config = dict(
    head_dim=64,
    bias='all',
    parallel_block=True,
    init_std_up=0.0301,
    lr_mult_qkv=0.7,
    decay_fraction=0.874,
)
Each number is 128 + 32 x the weight over the matrix's rms, rounded and kept within 0 to 255. Layers, rows and columns count from 0.

# layer 10 MLP down (transposed), 1216x448, rms 0.101, rows 1017-1037, columns 224-335
[[173  91  97 117 128 165 165  61 100 113  96  78 153 115 144 131  76 137  87 174 115 186 172 146  63 152 154 214 133 147 113  95 156 149 122 110 183 138 117 124 144 134  55 134 139 107  89 112 197 166 159  71 181 155 145 136 116 134 190 158 172 129 128 105 105 133 147 112  87 122 213  89 140 143  90 133 144 142 129 117 141  84 108  99  75  81 142 151  96 157 134 151 131 147 161 130 116 164  64 194 157 131 152  94 133 145 178 161 162 138 101 157]
 [129  92 138 126 172 128 107 142 115 161 150 138 146 156 111 124 146 137 202 155 123 148 144  52 173 159 157 109 120 190  50 125  69  64 190 128  95  71 119 147 126 149 182 139 180 103 108  74 168 170 181 131  87  98 169  81 166 107 100 105 166 156 149 158 159  88 121 106  42  87 100 173  85 108 105  91 134 114  61  72 171 133 132 146 149 170  63  87 133 136  97 119 150  95 127 146 126  87  96 163 130  45 195 151 150 123 177 122 110 147  77  61]
 [136  91 127 168 148 113 140 183 130  83 153 141 200  90 135 171 155 129 134 173 125 174  81 187 109 125  85 171 126  95 191 137 137 155 147  91  83 212  76  82 125 164 152 130 141 137 138 139 158 106 138 121 170 136 138 162 169 161 146  62  91  99 104 104 122 147 171  97  80 149 140  94 120 196 147  92 120 115  47 166 163 185 163  75 106 127 101 112  90 166 157 126  99 117  76 142  91  99  97 144  79 112  83 140 103   0 143 104  84 121 130  98]
 [ 98 106  61 103 152 160 148 219 159  88 156 169 131 173 102  77 114 112 146 119 136 163 118 105  90 121 123 103 133 144  97  61 132  61 125 104 129 153 103 121 114 137 157 123  92 115 129 101  98 144  96  86 144  78  89 113 115 131  51 150 132 121 106 150 177 164 113  95 156 124 128 152 143  85 153 132 129 203  83 120 129 141 163  71 101 120 150 170 127 119 159  92  62 129 130  76 131 122 117 166 119 102 125 145 124 255 203 141  76 105 152  92]
 [102 138  99 147 113 163 137 123 112 152 167  84 106 108 175  84 128 103 190 201 147 154  99 118 132 133 153 100 139 118 101 130 133 102  83  46 142 139  76 133 146 155 134 139 145 161 144 113  47  93 115  99  85 134 148 113 149  86 148 169 140  88 120 148 111  84 120 134 154 104 124 171 148  91 157 151 107  98 188 175 145 129 168  95 152 157 109 170 157 101 130 125 106 114 167 177 250  81  90 110 130 157 130  80 120  83 163  81 145 148 114 173]
 [128 152 176 107 130 192 182  84 107 163 122 124 114 109 128 128  95  97 133 109 137 143 172 113 136 126 161 146 130 163 146 134 102 113 164 145 106 175 168 124 193 131 102 153 149 105  86 129  87 112 174 147 152 157 103 159 133 161 155 174 177 124  82 148 138 127 127 163 126  86 153 191 144 142  97 112 120 103 154 149 130 125 123 127  68 162 111 152 134 148  77 148 113 131  61 111 118 141 130 112 108 158 125 125 113 162  71  51  91 136  96 182]
 [118 107 163 157 171  93 110  83  77 118 172 123 131 131 102 143 166  90 106 189 158 132 124 107 166 117 117 127 105  33 173 113 108 146  80 171 142 172 103 187 113 122 139 136 166 119  91 153 110  91 118  97  97 104 144 130  83 117 158 127 102 105 115 109 116 144 104 121  79 104  94 129 103 134 121 119 127 144 144  71 133 108 130 182  87 166  87 105 141  63 133 132 155 132 124 132  77 132 149 191 135 178 120 143  97 105 111 196 113  97 110 123]
 [129 116 140  55 149 124 155 148 138 143 109 123 104 116 124 115 143 161 119 138 116 130 111 135 128 143 132 134 140 136  98  93 103  88 142 158 105 131 136 133 103 130 125 100  85 124  90 148 174  94 115 184 127 147  56 131 110 109 139 156 124 138 153 169 143 109 115 139 146 109 110 116 128 162 179 116 141 147 139 156  76 115 138 153 111 126 133  71 175 135 183 121 123 106  93  82 114 103 164 148 138 141 151 126 182  97 127 149  95 125 138 130]
 [153 175 182 116 100 186 102 112 149 186 132 101 110 143 122 156  58 176 123 129 130 134 130 148 132 111 140 118 168 108 118 102 132 107 129 101 121 154 126 178  75 151  54 121 111 125  85 135 140 160 129 125 124 161 128  98 167 179 129 152 159  94  75  91  98 146 141 160 133 142 101 150 151 174 107 150 160 106 125  59 120 140 134 106 168 134 169 138 145  61  86  92 129 139 160 143 130 107 138  86 130 100 145 157 112 152 205 117 184 148 125 118]
 [127  77 114 144 149 128 133 149  96 169 129 143 169 200  77 130  96 140 154 153 134 169 173 193 108 138 135 196 158 145  43 104 136  84 143 126 139 127 196 132 168 151 172 103 155 113 150 148 176 114 101  65 144 163 142 118 115 107 144  81 109 139 123 154 148  95 153 106 121 132 142 184 109 118 172 134  90 169 137 146 153 140  95  78 127 128 176 104 119 141 135 122 171 138 147 122 142  88 106 143 127  84 162  62 103   5 205 161 148  99 153 130]
 [103 190 124 128 101 107 162 159 110 144  74 120 124 148 143  88  98 133  93 127 127 184  89 166 121 135 140 110 156 165 161  58  98 101  68 140  95 125 135 116  89 117 154 117 117 137 118  84  86 150  76 169 115  94 111 125 156  95  93  59 154 132 147 189 181 119 124  84 110 119  85 137 106  96 160 112  96 153 141 167 118 143 125 117 131 163 133 140 142 162 117 118  93 119 125 143 107 148 174 111  96 116 101 122 138 114 122 116 151 100 121 157]
 [117 138 132 119 149 145  79  69  97 178 150 121 137 136  97 162  90 108  72 111  97 129 127 102 145  94 124 128 135 129 136  98 149 113  93 127 111 169 125 154 127 217  75 104 136  75 128 121 120 134 110  81 163 120 142  77 164  44 181 140 175 150 142 156 119  83 117 178 101 108 172 107 120 141 143 215 219 108 141  75 136  99 130 128  65 151 174  58 154 151 137 111 158 154 140 119 134 133 115 131 107 149  98  86 143 199 103  89 116 116 124 124]
 [124  81 125  86 128 164  58  55 104 171 180 132  66 124 155 121 110 135 103 113  78  83 116  99 133 135 109 109 137  91 127 139 143 125 171 148  95 129 116  48 125 118 139 132  78 111 111  87 150 105 142 180 171 121  98 142 165 176 117 120 102 172 129 159 133 165 133  85 148 173 152  98 115  79  92 169 148  87  88 129 137  96  71 115 138 135 122 157 134 162 130 137 159  88 144 125 140 145 137 128 130 127 142 161  79 108 147 103 134 134 107  83]
 [ 91  85 174  94  99 123 162 155 144  78 152 143 108 123 174 163 148 134 104 110 200 126  94 124 128  52 107 107 139 163 133 140  94 142 147 120 149  85 168 174 156 123 105 197  92 132  81 166 118 135 136 126 133 222 139 125 152 148 130 143 136 118  68 160 135 150  87 162 150 156 145 174 142 130 156 122 172 106 101  94  75 189 147 108  58 113 104 149 125 104 109 142 140  73 134  77 156 126 161 101 118 132 167 105  54  96 131 184 111 101  95 103]
 [108 174 121 159 158 132 121 139 162 128 141 142 139 159 118 159  36  75 208 127  68 139  41 125 140 177 100 152 183 125 141  70 194 164 161 137 120 125 159 176  82  77 146 109 139 147 174 160 135 134 121 215 148 165 166 130  96  94 152 112  30  47 154  83  97  59 111 146 165 116  91  97  61 193 204 103 128 100 128 104  97 116 137 139 144 117 114 100  97 117 223 129 101 127 124 106  57  78 106  77 150 170 118 111 153 125  63 129  90  68 221 127]
 [103  92 131 164 177 157 179 101 166 160 128 140  94 136 163  69 140 103 120 172 185 145 141 143 148  62 115 164 138 156 120 100  65 138 139  96 155  97  90 189 106 110 120  88 118 212 181 161 143 119 117 170  93 139 189 113 161 151 144  61 172 109 169  83 123 107 146 160 102  99 100 105 149 180 122 127 148 158 114 143 128 125 183 148 138 137 154  89 157  96  45 140 109 120 141 162 119 142  95 132 104 196 153 136 131  92 116  74 212 149 115 141]
 [133 152 151  93 140 126 180 136 135  94 115 131 185  95 165 134 125 152 145 142 151 203  61  96 171 140 167 140 169 159 115 172 181 117 125 129  82 145 130  91 115 159 144 126  89  89 117 121 108 145 101 111  98  75 120 115 126 103 113 159 150 122 157 134 148 160 131 106 104 156  88 152 122 120 171 144 110 128 127 148 114 162 119 115 145 157  98 136 128 132 143 138 165 141 136  77 143 137 137 118 125 127 182 174  95 152 152 154  90 170  77 131]
 [126  71 141 122 243 154 148 108  91  90  66 138 139  86 166 121  64 168 120 143 155 112 144  77 175 142 112 124 154 217  80  91 130 125 108 150 171 202 108 187  99 126 176 148 149 127 120 122 190 115  89 113 143 183 142 149 140 117  67 144  77 135 189 175 127 100 179  88 129 148 153 112 159 162  19  78  99  94 111 137 147  75  55  43 142 136 101 160 139 150 129 211 145 151  98  58 157 114  99 135 178 101 217 111 127 122 128 102 106  71  88 193]
 [ 91  48 120 163 109 115 178 137 118  86 118 138 117 132  95 142 108  82 103 131 126 101 171 140 148 144 129  70  99 119 131 133 124 152 127 126 123  58 113  89 128 161 127 142 158 101 134 101 110 174  94  69 105 144  90 132 181 133 163  92 151  58 104 185 125 155 136 168 107 136 154 197 126 172 186 126 148 148 134 175 179 137 130 158 120 154 151 135  70 137 121 125 153 184  94 160 133 110 108 162 131 111 119 164 139 153 103 171 109 116 190 153]
 [116 119 129 104 133 130 140 146 169  70  78  69 204  93 166 119 122 110 147  83 156 132 161 195  69 104 175  97 175  85 178  67 112 158 144 117 115  96 107 139 186 100 157 116 135 124 143  90  78 143  89  97 105  82  83 127  83 166  97  83 174 124 144 134 111 178 109 184 169 113 163 105  81 132  84 105 135 117 133 104  92 101 103 137 154 103  96 123 158  84 126 149 149 112 140 135 131 101 118 140 129 113 199 162 136 123 124 137 111 146 101 154]
 [178 151 102 175 176 136 155 167 118  88 146 145 159 107 170 119 129 189 112 106 195 102 191 141 108 182 131 118  85 159  84  77 123 135 117 120 109  80 115 203 191 129 143 144  86 152 136 151 134 112 167 127  58 113 128  99 185 147 134 116  98 165 184 137 130  92 146 150 139 141 126 161 129  23  76 134  74  99 101 108 122 147  89  58 158 170 129  69 133  95 124 116  94 167 157 109 124  84 122 160 134 127 102 155 205 205 161 120 110  91 162 108]]
# layer 10 MLP gate, 1216x448, rms 0.105, rows 1018-1038, columns 224-335
[[118 142 138  98  77 102 138 114  74  89 118 128 141  94 149  98 105 116  49  57  84 132  99 153 148 132  82  59 123 168 115 120 167 175  98 130 110 131 109 148  67 151 105 147 157 104 112 135 159  99 114  77 129 159 100 136 111 147 102 135 113 103  61  73 142 122 133 218 122 168  98 126 118 143 110  93 110 202 166 175 100 123 102 117  66 166 122 113  66  76  68 140 124  71 115 129 164  96 108 136 145 204 126 182 135 128 158 161 107 140 130 176]
 [133 122  93 202 128 108 144 152 146  44  76  99 119  65 101 107 104 179 151 130 122 212 159  76 126  95  82 142 110 214 132 179 144 184  79 122  87 100  93 138 197 123  45 208 126 163 255 143 112  75 176 175 107 126  84 151 104 199 133 123 104 112  89 115 107 155 141 137 169 130 127 116 166  95 121  87 110 161 153 188 166 113 182 135 197 145 139 151  91 160 130 122  86  74  91 100 169 147 114 157 133  98 110 152 183 112 105 113 145 176 107 231]
 [125 110 106 120  94 112 124 190 103 107 121 105  78 114 140  89 139 103 101 141 142 164  92 165 146  85 128 131 180 147 153 166 113 169  94 143 112 143 130  74 168 114  89 151 187  96 100 147 138 152 143  86 136 112 133  37 142 100 119 152 118 102 101  91 147 148 193 140 139 136 107 144 119 111 105 158 100 112 163 135 101 193  69 115 170 122  66 151  98 145  80  99 148 117 151 164  78 141 111 145  86 104 159 166 131 120 183 177  91 139 134 172]
 [170 168 144  86 101 105 209 112 129 145 139 130 109 129 136  73  97  91 179 159 123  97  86  90 132 143 128 105 160 103 124 132 139  95 113 170  82 156 109 177 106 130 111 149 156 120 216 157  76 136  89 124 206  94 151 154  62  70 159 174 209 200 122 126 119 123  83 198 131 166 119 113  73  54 146 135 148 166  55  77 129  41  96 102 166 129 160 143 113 107  77 151 149 141 116  70  96  89  83 115 115 132 136 134  84 107 126 134 135 106 109  91]
 [113 161 119 159 111 145  68 184 103 178 143 114  82 148 123 104 200 118 119 176 100 155 124 161  84 141  86  80 129  96 122 133 115 140  37 176 102  93 147 115 116 209 151 133  89 156  83 111 161 118 138 180 163 106 123 140 122  69 159 108 106 105 135 135 109 156 195 153  82 129 187 172 120 131 177 118 162  85 119 163 124 167 109 141 121  85 140 132 133 132 188 178 135 136 126  93 141 100 148  88 110 187 150 126 123 134 192 182 159 148 144 112]
 [108 126  77 125 114 128  80 144 131  29 109 140  86  87 106  71 154 122 121 129 144 129  69 139 113 167 179 122 156 155 158 136 119 149  59 137 162  95 112 150 181 142 117 152 107 110 196 125 156  77 134 145  43  87 126 109 145 131 122 137  83 186  50 156 120 193 144  98 112 120  99 117 129 131 148 100 115 176 148 145 119  94 101 136 124 133  77 126 142 125 189 133 159 109 102 112 185 146 101  72 106  84 168 158 156 133  97  59  87 120 103 120]
 [135 120 139 136 108 109 126 134 182 110 132  78 132  93 121 153 147 137  75  92 125 109 158 139 106  90 133 123 123 144  95 184 126 169 112  94 132  83 116 165  52 131 105 140 122 108 107 170 126 138 126 103 126 128 164 166 119 125 115 130  87 106 182 171 119 136 113 115 111 104  97 146 163 132 160 153 137 140 154  90 171 130 159 149 142 107 164 117 140 156 131 114 128  99 157 112 106  88 162  91 137 113 119 126 154 130 111 141 127 148 125  98]
 [120 120 123 156  83 131 111 157 150 101 123  97 157  69 165 184 104 152 131 121 140 146 151 110 104 168  85 117  96 118 125 117 153 155 128 114 155  78 135  90 155 139 135 147 138 118 140  86 151 161 158 123  91 146 127  66 159 161  96  99 117 144 114 123 159 146 162 188  87 124 136  97 174 156 122 134 118 133 106  85 106  72 124 142 161 139 131  88 110  81 131 117 109 131 113 107 126  95 136 115 184 120 139 165 128  89 109 130 143 134 121 151]
 [133 134  94 109 118 109 137 116 178 169  88 145 155 122 177 140 100 124 137 161 190 136 135 147 161 166 157 201 105 154 131  43 125 132 103 130 132 134 104 141 135 100 181 120  71  97 158  87 127  54 132  96 158 171 184 131  93  79 126 140 125 153 148  87 116  69 117 102 132 119 197 127 133 123 104  78 148 129 132 172 149 173 161 125 148 158 146 149 153 154 123  47 117 170 198 122 169 173 134  84  91  93 167  99 150  99 103 135 118 158 125 145]
 [140 176 203 147 148 173 188 119 137 120 177 146 135 127 112  83 104 167 164 128 190  86 132  93 129 121 112 137 107  93  80 108 160  96 130 166  46 137 134 139 152 142 152 110 163 141 152 120 144 120 135 174  91  69 153 154 119 127 149 158 153 139 139 146 134 139  90 123  67 127 119 144  56  93 119 108 109 101 188 129 199 158 155 111 150 114  83 117 164 143 177 103 120 157  96  36  82  87 126 182 135 130 109  82 104 110 117 126  72 173 160 117]
 [137 205 145 175 102  94 197 141 143 164  84 163 152 100 148 131 171 140 115 139  64 133 148 124 137 130 200 195  91 114 165 181 146 116 146 185 118 157 103 151 174  73 132 106 131 127 137 119 144 154 112 109 131 204 127 188  85  66 118 142 114 141 171 153 166 178 132 115 175 178  86 121  97 129  78 123 140 158 138 130 131 119 101 168 134 169 134  11 155 181  97 112 143 135 110 148 111 104 110  48 124 127  94 126 119 149 160  88 108 137 153 147]
 [ 78  95 100  57  96  90 160 124 101  73 163 169 172 112 124  43 132  91  68  95  81 106 110 142 153 146 136 140 144 108 177 117  99 142  80 184 175 131 131 149 196 155 149 217 159 145 105 115 148 131  85 143 106  83 134 163 123  99  89 140 110 154 158 180  98 159 161 168 149  56 137  65 104  70  78  58 106 164  67 152 186 142 107 166 169 170 116 116 125 154  54 116 170  72 184 144 135 153 146 174 123 154 121 183 112  96 156  92  93 137 106 164]
 [159 137 139 180 132 114 109 156 169 174 107 143 143 169 166 157 143 115 139 120 154 142 154 139 144  92 107 125 110  93 113 125 143 168 127 133 132 134 129 147  84 166 168 118 166 126  94 105 121 130  74 135 107 177 127 151 156 166 145 138 119 113 157 156 138 100 141 131 148 179 134  80 117  85 142 111 124  98 166 146 117 164 133  92 194 129 141 187 124 132 111  91 110 183  61 128 172 131 191 152 153  71 100 198 141 133 172 114 137 142 122  91]
 [128 127 109 136  85 155 116 148 138  94  64  99 139 114 153 119 131 119 129 116 110 113  85 146 100 121 106 157 114  71 141 151 148  82 121 176 122 110 106 122 156 113 245 105 109  89 161  69  73 141 159 120 102  91 112 173 163 117 143 120 160 178 119 112 132 165  86 139 156 131 130 103 117 117 179 157  90 186 132 109  99 176 103  89  90 100  88 121 164  84 130 140  87 115 151 138 188 156  56 117  82  45 148 155 133 109 191 120 181 153  71 137]
 [180  72 106 153 140 118 177 118 121 124 113 121 209 165 145  55 182  91  97 167 148  60 205 155 106 167  93  56  82 155 196 156 114 138 163 208 115 148 131 155 155  96 117  95 107 121  89 185  85 191 150  89 108  98 162 123  74 190  58 141 153 136 143 120 160 106 107  98 107  75  82 102 186  93 112 112  98  98 144  85 182 178 167 134  76 171 136 152  92  71 106 119 102 180 204 128  69 123 132 113 140  83 159 138 158 137 141  87 125 194  61 203]
 [122  91 138 113 164  80  98 163 116 150 125 148 109  94 116  66 131 141 169 109 143 112 137 138 122 107 144 122 110 128 111 159 130 116 134 157  82  96 116 113 163 158 133 117 109 116 119 122  99 117 159 131 134 128 117 154 139 105 130 163 100 128 136 105 115 123 167 110 143 146 113 140 143 167  96 145 142 171 107 127 133 140 126 104 114 121 135 174 161 107 126  97 120 112 136  87 104 140  95 108 160 130 106 123 107 136  85 114 119 132 131 182]
 [133 130 117 135 123 125 130 118 184 175 124 132 180 153  90 127  79 153 172 108 140 136  92 201 140 134 161 161 199 134 165 131 144 158  63 100 158 119 155 136 162 136  57 164 167 116  63  77 117 188  75 185 117 129 161 169  76 101 146 154 161 134 145 124 118 121 112 161 127 155 121 146 110 125 121 100 202 117 117  78 111 137 159 187 173 149 147 142  90 108 180 157 150 100 211 120 146 120 167 133 115 146 130  28 101 176 139  50 146 144 137 194]
 [ 86 135 134 130 149  86 118 180 165 126  57 112 106 129  90 156 127 154 135  88 148 171 124  81 131 138 160 167  57  69 127  97 100  99  97 118 143 119 120 114 117 162 147 163 145  97 135 143 151 152 159 178  89 155  84 113 134 102 168 194  48 140 160 132  87 135 122 117 109 112 147  99 126  63 164 129 123 186 119  97 199 181 166 172 104 113 227  63 113  70 121  79 109 117 145  99  77 122 172 131 110 182 169  49 110 124 104 143 142 128 125 112]
 [149 168 211 162 112  80 191 146  93  56 171  67  66 115  79  89  84 128  42 134  82 128 110 134 132 117 107 167 167  48 123 146  84 125 138 196  98 102  57 161  59 143 133 122 171 141 137 128 150  74 119 154 152  76 153 137 209 113 128 114 137 121 124 149  82  84 156  51 143  98 164 168 135 158 125 133 170 154 166 134 109 121  98 129 172 118 110 111 128 129 114 210 140 105 158  97 153  99  93  39 166 154 127  80  82 135 158  99 153 136 129 177]
 [132 146 100 144 124  54 146 117  74 154 123 123 162  82 182 152 145 108 126 106 102 139 114 138 138 152  73  93 202 101 190 121 109 129 136  32 117 119 180  81 191 128 137  92 168 124 149 118  97  92 106 149 137 140 121 118  51 114 156 123 117 134 155 118 125 106 104  69 102 122  86 154 231 135 162  94 162  99 204 122 170  82 110 202  90 122 137 131  79 107 153 161 107  81 140 131 146 147 107  93 148 119 203  94  73 174 200 146 126 174 164 143]
 [ 85  79 126 127 152 150 132 115 133 204 128 134 160  97  99 104 125 117 140 141 117 108 132 109 186 111 139 104 160 124 135 165  98 156 116 139 209 102 116 182 118 105 165 164  98 183 122 135 104 151 130 173 133 136 119 102 128  12 151 172 123 127 132 112 159 154 111 145 130 110 174 101 117 123 135 138 111 143  97 118 137 149 168  80  87  63 132 116 137 119 119 154 121 114 168 153 111  92  81 164 161 142 113 117 144 137 160  78 168 170 130 127]]
# layer 10 MLP up, 1216x448, rms 0.101, rows 1018-1037, columns 224-335
[[141 122 166 144 144 151 111 100 161 139 172 125 141 115  89  75 116 165 144 120 100 129 116 120  53  84 145 170 140  69 223 155 163 158 113 160 113 122 131 148 154 144 127 119 146 149 181 106 161 113  96 118  94  75  96 137 107 108 154 102 120  78  73 160 131 101 154 170 110 157 139 129 165 134 123 138 150  62 124 131 188 118 173 108 163 144  97 102  97 157 107 191 125 213 125 116 116 135  82  58 168 104 158 122 105 108 128 131 151 182 108  38]
 [121  94 110  99  76 129 205 145 120 142 166 122  82 164 147  82 193 179 118 146 141  91  84 125 176 151 109 104  98 179  90  72  92 122 149 169 150 110 185 130 161 139 141  66  90 104  91 135 208 119 138 152 162 134 128 159 142  86 105 130 173 136 146 179  47  64 140 127 147 158 138 148 161  30 160 163 200  97 215 114 152 101  81 163 147 203 130 145 160 145 134  98 129 166 184 115 129 141 209  85 178  86 127  93 138  58 115 143 120 115 127 159]
 [120 103  83 117  83 109 160 181 137 138 147 172 155 165 129 124 183 118  90 127 130 133 151 101 125  85 169 161 146  99 126  75 148 101 113  87  69 113  88 107 153  86 149  99 186  88  84 151 128 161 116 136 122  87 101 129 146 128 145 130 168 121 119  88 171 119 138 174 123 152  36  81  87 153  86  85 129  73 119 115 113 177 140  99 103 132 134 176 117  73 158 141  97  90 103 165  98  86 130 142 132 112 183 180  99 149 155 130 139  93  65 140]
 [147  74  99 130 190  84  89 143 175  48 147  86 164 119 136  88 109 126 142 128 121 101 215 172  80 140 100 133 167 168 156 147 107 143  65 126 107  80  84 142 121 156  81 145 150 151 153  96 148 106 137 159 105  90 154 162 133 150 129  64 112 162 117 128 140 113 125  87 144 140 153 120 187 119 145 114 150 129  73 125  93 131 144 156 162  78 117 110 129 123 170 109  82  72 191 148  59 127  96  94 104 125 203 147  93 112 137  60 163 100 103 167]
 [190 126 166 123  98 121 112 114  94 130 170 118 159 126 109 140 208 110 140 164 117 138 137 118 121 143  87 130 123 142 188 122 114 172 135  80 127 147 143 137  95 115 132 135 124 147 129 123  68  84 147 167 104 108  93 118 108  97  94 157 202 135 117 171 166 108 157 113 137  35 137 130 153 136  67 158  97 117 173 160 138 166 171 162 138 113  82 125  99  82 191 132 157 122 173 160 140 154  90 159  98 143 113 126 152 125 141  51  97 122 158 148]
 [146 147 178 112 137  67 138 130 131 117 125 194 125 107 124 163 110  90  67 130  95  70 128  66 175 162 115 148 138 100  60 152 153 152 146 102 164 163 196 133 148 150 111 111 117 161 115 105 166 130  92 132 114  82  95 183  73  65 130 144  98 141 148 196 144 108  97 132  52 145 160 125 174 115 125 169  98 143 150 142 140 154 130 107 212 145 155 144  85 107 106 179  64 107 151 171 139 135  93 171  96 121 111 119  86 149 130 165 182  67  97 135]
 [ 76  95 140 113 123  68  52 110 124 119  60 150 121 175 146  97 140 164 138 101 144  74 136 119 108 122 122 137 144 117 106 139 120  97  84 102 122 152 167 198 155  99 140  98 129 142 132 122 140 139 111 160 127 117 167 171 175  96 178 113 148 116 117 134 119 141  85 138 110 180 167 120  74 120 192 130 141 139 131 126 146 150  98 106 114 160 132 148 132  92 130 146 126 110  94 131 103 139 145 137 116 146 156 143 165 145 146 162 160 149 120 142]
 [120 126 133  89 137 122  83 124 128 164  82  97 117 101 128 112 122 148 167 114 141 114 125  69  72 128 154 102  72 153  92 100 134 118 158 145 123 130 129 139 145 146 104 129 139 161 101 127 148 110 155  49 133 116 188  92 110 141 128 139 142 182 109 137 177  95 120 134 161 185 110 119  78 127 150  67 123 143 177 131  95 134  98 116 129 144 155  80 143 152 131 148  85 147 134 133 132  85  96 155 119 156 130 177 122 129 115 123  78  85  99 109]
 [145  96 155 177 183  93 153 158 159 103  67 108 116 128  85 110 112 160 221  69 143 161  83  67  86  79  92 122  91 138 110 133 162 157 124 131 118 139 130 145 180 135 124  95 119 164 119 146 129 126 212 155 157 111 165 151 108  63  78  99 132 136 146  84 167  95 180 159 128  91 139 181 118 152 145 102  71  84 128 128 127 106 140 124 104 126 118 117 103 164 190 148 194 127 101 127 162 175 171 143 108 157 125 162 117  98  89 131 138  91 130 133]
 [161 149 139 147 148 116 113 116 159 143 148 162  58 147 124 141 155 122 165 131 161 135 109 134 117  77 146 101  69 137  89 139  35 166 159 166 151  79  90 171 160 163 108 116 129 155 104 102  73 152 143 190 110 113 145 116 126 138 142 122 150 113 164  97  99 118 159  86  79 125  94 132  97 165  93 152 178  98  90 134 164  90  59 112 131 187 117 128 127 103 128 132 150 118 110 136 124 115 155 157 162 117 127 101 158  88 136 162 113 117 118 109]
 [117 154  61  81 116 135  66 121 124 156  96 159 139  85  70 113 112 184 101 123  60 117 135 112  68 138 151 106 144 114 180 129 170 152 101 123  88 135 107 141 158 126 134 153 117 172 116 102 143 131 123 119  71 114  96 115 144  82 148 156 142 131 131 182 156 131 148 124 143  65  94 153 106 167 112 160 123 152 174 101  88 121  99 121 114 115  44 150 134 174 142 142 117  74 135 103 132 107 114 173 122 144 127 165 183 143 135 123 149 155  96 128]
 [100 178 123 182 100  79 134 127 125 103 106  82 155 150 139 180 126  56 133  60 136 145 112  92  87 115 138  66 168 184  49 100 131  99 142  77 119 137 169 107  86 150 130  46 170 152 131  30 173 173 125  79 168 157 137 101 117 127 135 134 149 217 127 146  95  85  75 132 124 115 110 189 111 141 146 133  96 136 173 177  89 145 138 129 122 138 107 128  94 133 147  88 156 150 116  83 109 120  93  55 109 131 119 126 145 144 102 152  83 130 140  84]
 [162 104  99 132  71 126 137 109 175 100 166  76 174 146  85 123 127 120 161 151 125 150  82  86 118  68 184  99  99 133 151 115 118  91 186 119 176 142 148 161 119 142 126 118 148 153 159 116  70 169 104  75 113  92 127 102 139 152 107 144 129 146 116 148 166 173  84 158 212 179 129 129 130 117 153 105 134 183  85 115  74 126  67 121 115 120 101 121 207 183 165 130 217  83 118 160 130  59 145 115 128 152 112 141 173 144 103  60 105 130 125 149]
 [115 159 173 135 112 148 156 142 157  88 138 137  85 125 125 150 162  40  81 140  61  61 173  80  96 138 163  92 143 146  97 184 144 140 101 145 147 179 117 102 111 115 145  79 155 112  61 143  61  58  69 126 114 115 139 116 101 147 103 135 119 131 158 102 179  63 152  85 130  54 108 165 135 230  84 125 172 130 152 156  97 153 170 123 150 126  81 130 129 111 136 137 154 203 138 105 167 111 175 155 126 154 123  99 160 131 107 172 175 140 187 206]
 [189 104 173 111 115 130 127 179  38 126 159 133  71 141 167 152 137 107 142 163 154 103 219 160 115 138 129 120 111 171  77 148  98 143 138 154 137 171 160 187  84 127 193 115 122 131 118 203 119 135 170 104 135 153 124 166 193 108 126 117 145 141 122 151 174 162 110  86 140 108  97  62 101 147 139 153 152 144 112 109 101 134 181 113 200 109 154  92 140 152  89 166 108 173 105 153 217  90 148 124 160 195 153 146 224  83 169 118 127 145 143 160]
 [133 181  98 165 107 148 102 135 134 175 113 149 108 127 174 140 116 138 150  73 146 136 131 113 139 155  59 144 111 130 121 123 116 121 136 129 111 122 139 108 152  87 114 171 186 120 130 140 159 125 154 114 155  82 107 120 158 168 110  95 115 113  93 121 142 121 111 128 136 176 118 134  93 130 148 125 130 103 106 156 121 115 151 167  86 194 157 169 160 144  50 144 109  86 106 115 170 106  86 132  91 168  94  79 184 143 131  91 131  90 133 144]
 [121 174 124  94 112  53 122 136 143 186 127 116 163 134 120 159 109 100 159 152 119 116  80 161 126  97 183 133 112 139 160 123 109 136  89 155  83 154  96 129 156 163 126 111 140 161  27 142 154 141 147 157 106 139  83 149 114 133 163 160 185 121 157 110  82 108 119 188 139 162 178 168  84 141  66 120 130 138 162 174 163 150 120 137 181 118 137 151 109 164 179  96 181 169 137 182 162 113  98 177  52 176 122 135 129 163  92  97 144 146 137 121]
 [155 140 162  93 117 104  79  84 166 236 152 130 177 135  99 166 103 110 176 112 151  98 187  97  83 119 133 152 102  88  40 189 149 164 111 142 128 131 132 132  68  91 154 153  92 100 125 116  88 164 211 152 153  94 103 125 124 123 128 119 123 206 124 101 151  83 147 126  86 149 115  48 146  61 120 196 106 164 114 123 125 116 112 103 135 139  30 126 110 139  58 149 123 107 108 144 116 137 139 108 151 161  94 174 179 117 137 125 188 151  95 109]
 [113 132  97 117 136  66 112 109 161 178 137 149 106 118 123 167 111 130 142 157  98 103 147 117 105  79 150 158 105 149  62 221 179  53 134  92 129 199 154 160 126 155  93 138 121 158  99 136 139 110 138 143 137 106 141  99 202 189 152 111  55 136 131 156  88 143 139  99 137 146 130 117 167  76  92 133 176 136 114 110 138 112 118  88 135 119 125 140 133  91 122 127 169  75 108 129 164 146 161 172  94  93 123  91  86 119  99 137 101 135 102 135]
 [113 176 148 113 153 144 196 154 102 131 164 102 120 171  79 175  95 104 175 166 162 155 132 176 156 168 118 128 134  78 115 158 164 195 124 142 197  94  91 181 199  87  95 114 152  53  97 169 109 124  96 118 102 142 108  83 146  84 123 162 110 120  66 127 160 129 154 133 135 131 142 152 131 115 121 171 129 133 161  97 132 108 211  77 112 182 113 138 139 107 109 121 196 126 134 154 104 126 174 168  74  98 109 161  92 157 180 144 133 192 111 141]]